config = dict(
    norm='layernorm',
    rope_base=10000.0,
    rope_fraction=1.0,
    qk_norm=False,
    attn_scale=0.177,
    bias='all',
    init_std_qkv=0.0437,
    weight_decay=0.0,
    lr_head=0.00722,
    schedule='cos',
    final_lr_fraction=0.03,
    train_tokens=124700000,
)
Each number is 50 + 10 x the weight over its row's rms, rounded and kept within 0 to 99. Layers, rows and columns count from 0. The size before them is the row's rms in percent of the matrix's.

# layer 5 MLP down (transposed), 512x128, rms 0.237, rows 153-158, columns 0-127
101:71 43 55 58 42 60 57 53 36 43 51 60 61 49 52 37 56 52 45 45 58 55 53 63 60 44 53 64 51 41 62 61 67 41 39 60 31 54 41 46 51 41 62 57 60 59 47 55 56 48 56 58 62 45 36 52 47 64 49 48 45 39 49 43 45 55 47 62 55 40 48 48 62 57 36 63 53 61 68 49 51 54 39 46 61 58 44 33 46 51 52 62 27 43 46 56 46 41 65 35 38 40 59 62 65 47 42 63 34 47 46 58 59 66 69 39 42 63 48 46 60 43 46 69 24 37 24 59
094:46 35 45 43 58 33 55 43 59 40 46 56 52 52 33 61 60 50 56 43 66 43 46 44 38 45 33 31 47 52 34 50 51 53 46 47 50 54 61 36 47 36 46 46 47 56 30 50 46 59 24 47 52 43 41 39 63 64 44 51 51 41 40 42 51 62 51 48 37 41 49 46 33 59 48 28 39 52 48 44 59 50 44 51 34 38 20 57 70 55 60 47 39 55 49 52 50 49 44 53 50 61 44 68 45 64 49 39 51 53 55 59 55 55 46 46 59 53 83 50 46 70 57 60 44 65 46 68
097:52 30 44 50 55 50 57 57 63 76 55 54 47 49 50 50 54 44 55 52 53 50 52 27 31 48 40 48 48 62 38 43 51 57 33 43 55 41 38 62 65 38 53 53 56 45 46 52 49 55 45 48 60 34 52 46 61 48 49 65 52 54 66 43 43 54 44 69 44 39 66 29 50 39 37 43 62 74 16 41 58 60 50 51 51 35 36 42 56 62 59 40 44 58 45 36 59 46 50 72 67 43 55 58 50 44 51 59 36 63 63 54 64 37 58 48 50 57 48 40 49 42 38 50 36 57 49 47
092:63 46 56 65 56 39 47 60 51 63 57 48 34 51 50 52 50 49 52 44 69 33 71 25 66 49 37 49 49 63 46 47 43 52 57 43 56 42 24 57 45 36 39 57 51 36 40 43 50 52 52 38 47 57 35 50 46 56 49 50 54 39 63 57 61 66 67 62 45 43 48 49 47 56 55 30 60 32 52 28 60 50 48 56 42 38 31 56 67 62 51 37 50 41 50 46 52 49 28 57 48 55 53 53 42 76 32 52 45 37 54 40 47 48 44 45 57 50 32 42 56 55 41 66 49 51 46 48
095:47 40 52 39 51 49 38 60 60 48 54 34 48 27 57 50 64 47 54 47 49 56 44 46 31 50 61 59 48 65 48 56 47 52 58 50 36 60 50 50 44 65 46 47 54 36 68 45 43 31 59 19 48 38 51 53 35 41 44 53 49 53 97 33 53 51 44 54 47 53 50 50 49 52 45 47 60 31 48 43 53 51 56 47 45 69 56 37 54 44 48 44 43 50 44 50 58 39 54 44 35 45 39 49 51 47 57 52 38 43 43 43 53 48 50 45 41 44 84 47 59 40 50 41 55 60 60 66
105:53 40 54 56 49 67 47 39 69 48 37 46 44 49 57 44 46 47 61 54 46 31 51 38 47 47 47 48 51 43 41 58 50 63 47 52 44 60 38 66 43 51 46 68 44 52 57 46 65 55 46 71 60 46 54 44 64 46 29 43 45 34 59 67 53 54 48 42 40 50 52 45 47 65 52 41 46 53 56 48 62 51 40 52 52 33 57 52 72 24 36 67 44 52 53 52 63 63 50 55 36 60 64 42 49 53 58 51 44 59 43 61 53 59 63 72 67 59 75 42 36 30 57 39 36 37 49 38
# layer 5 MLP up, 512x128, rms 0.257, rows 154-158, columns 0-127
086:56 60 54 59 57 55 61 49 51 56 45 61 39 38 55 61 51 59 56 54 42 41 38 55 44 55 49 72 28 62 55 38 52 49 51 43 36 50 54 54 44 59 45 44 33 38 66 42 57 55 67 35 48 52 30 51 37 48 44 35 47 56 39 47 45 41 52 38 42 54 31 54 50 69 44 64 50 55 30 61 46 56 52 38 53 64 46 53 36 36 45 58 64 58 70 65 52 52 64 52 58 58 45 25 68 34 53 53 52 68 59 55 65 48 59 56 36 44 44 39 70 42 49 49 39 65 56 51
104:63 55 41 47 54 56 61 46 42 42 42 51 26 40 35 42 52 47 63 59 55 56 45 75 42 53 60 42 52 65 51 35 63 66 51 52 48 65 52 37 52 48 68 54 38 47 58 46 37 40 42 62 46 72 39 59 66 54 69 49 57 59 50 32 46 48 38 47 66 53 31 45 59 41 53 42 64 55 48 52 43 62 54 65 47 73 54 43 50 53 50 65 50 57 43 39 73 39 42 59 48 54 56 59 50 59 55 66 32 54 56 60 54 44 50 47 32 49 45 56 60 38 64 42 34 53 44 46
085:33 49 59 47 54 52 51 51 53 43 42 48 39 66 48 47 61 50 52 63 52 51 47 67 51 40 49 45 49 38 51 50 40 65 46 52 50 42 50 56 41 63 47 41 51 24 45 70 34 43 60 50 61 39 42 47 38 61 68 48 54 58 44 51 32 47 62 55 56 43 46 62 51 54 51 72 49 63 53 66 49 44 57 53 51 55 68 41 20 57 41 44 36 60 54 48 52 56 53 59 54 61 57 51 55 23 67 57 57 59 57 67 71 54 56 63 54 60 64 78 54 54 56 51 32 45 44 40
104:54 36 56 53 62 67 30 45 63 40 53 48 49 58 43 63 41 34 53 58 28 64 59 51 44 44 40 53 37 42 42 47 30 48 38 55 57 56 46 49 64 47 40 53 45 40 43 56 60 42 50 47 49 60 43 63 37 41 60 54 49 49 70 68 49 56 59 52 63 32 57 44 25 45 66 39 70 48 46 54 44 49 50 55 48 55 45 55 50 64 43 41 46 64 56 56 59 74 44 54 63 39 48 47 57 40 65 47 37 65 56 61 33 35 58 62 49 31 61 44 48 45 53 53 64 53 34 50
100:31 37 45 59 49 48 58 49 54 43 36 55 53 52 49 50 68 42 41 47 62 41 52 67 55 53 41 42 52 61 46 52 50 52 42 56 48 56 64 22 51 37 36 40 42 42 64 54 43 51 55 62 73 61 58 39 62 52 51 40 39 37 48 36 46 53 45 58 66 49 51 48 50 50 44 40 64 36 57 56 22 40 41 58 54 46 59 67 37 40 27 39 59 48 38 62 61 62 46 57 59 48 62 56 48 60 63 64 41 61 41 35 70 34 50 48 52 55 55 67 59 41 53 53 50 47 66 46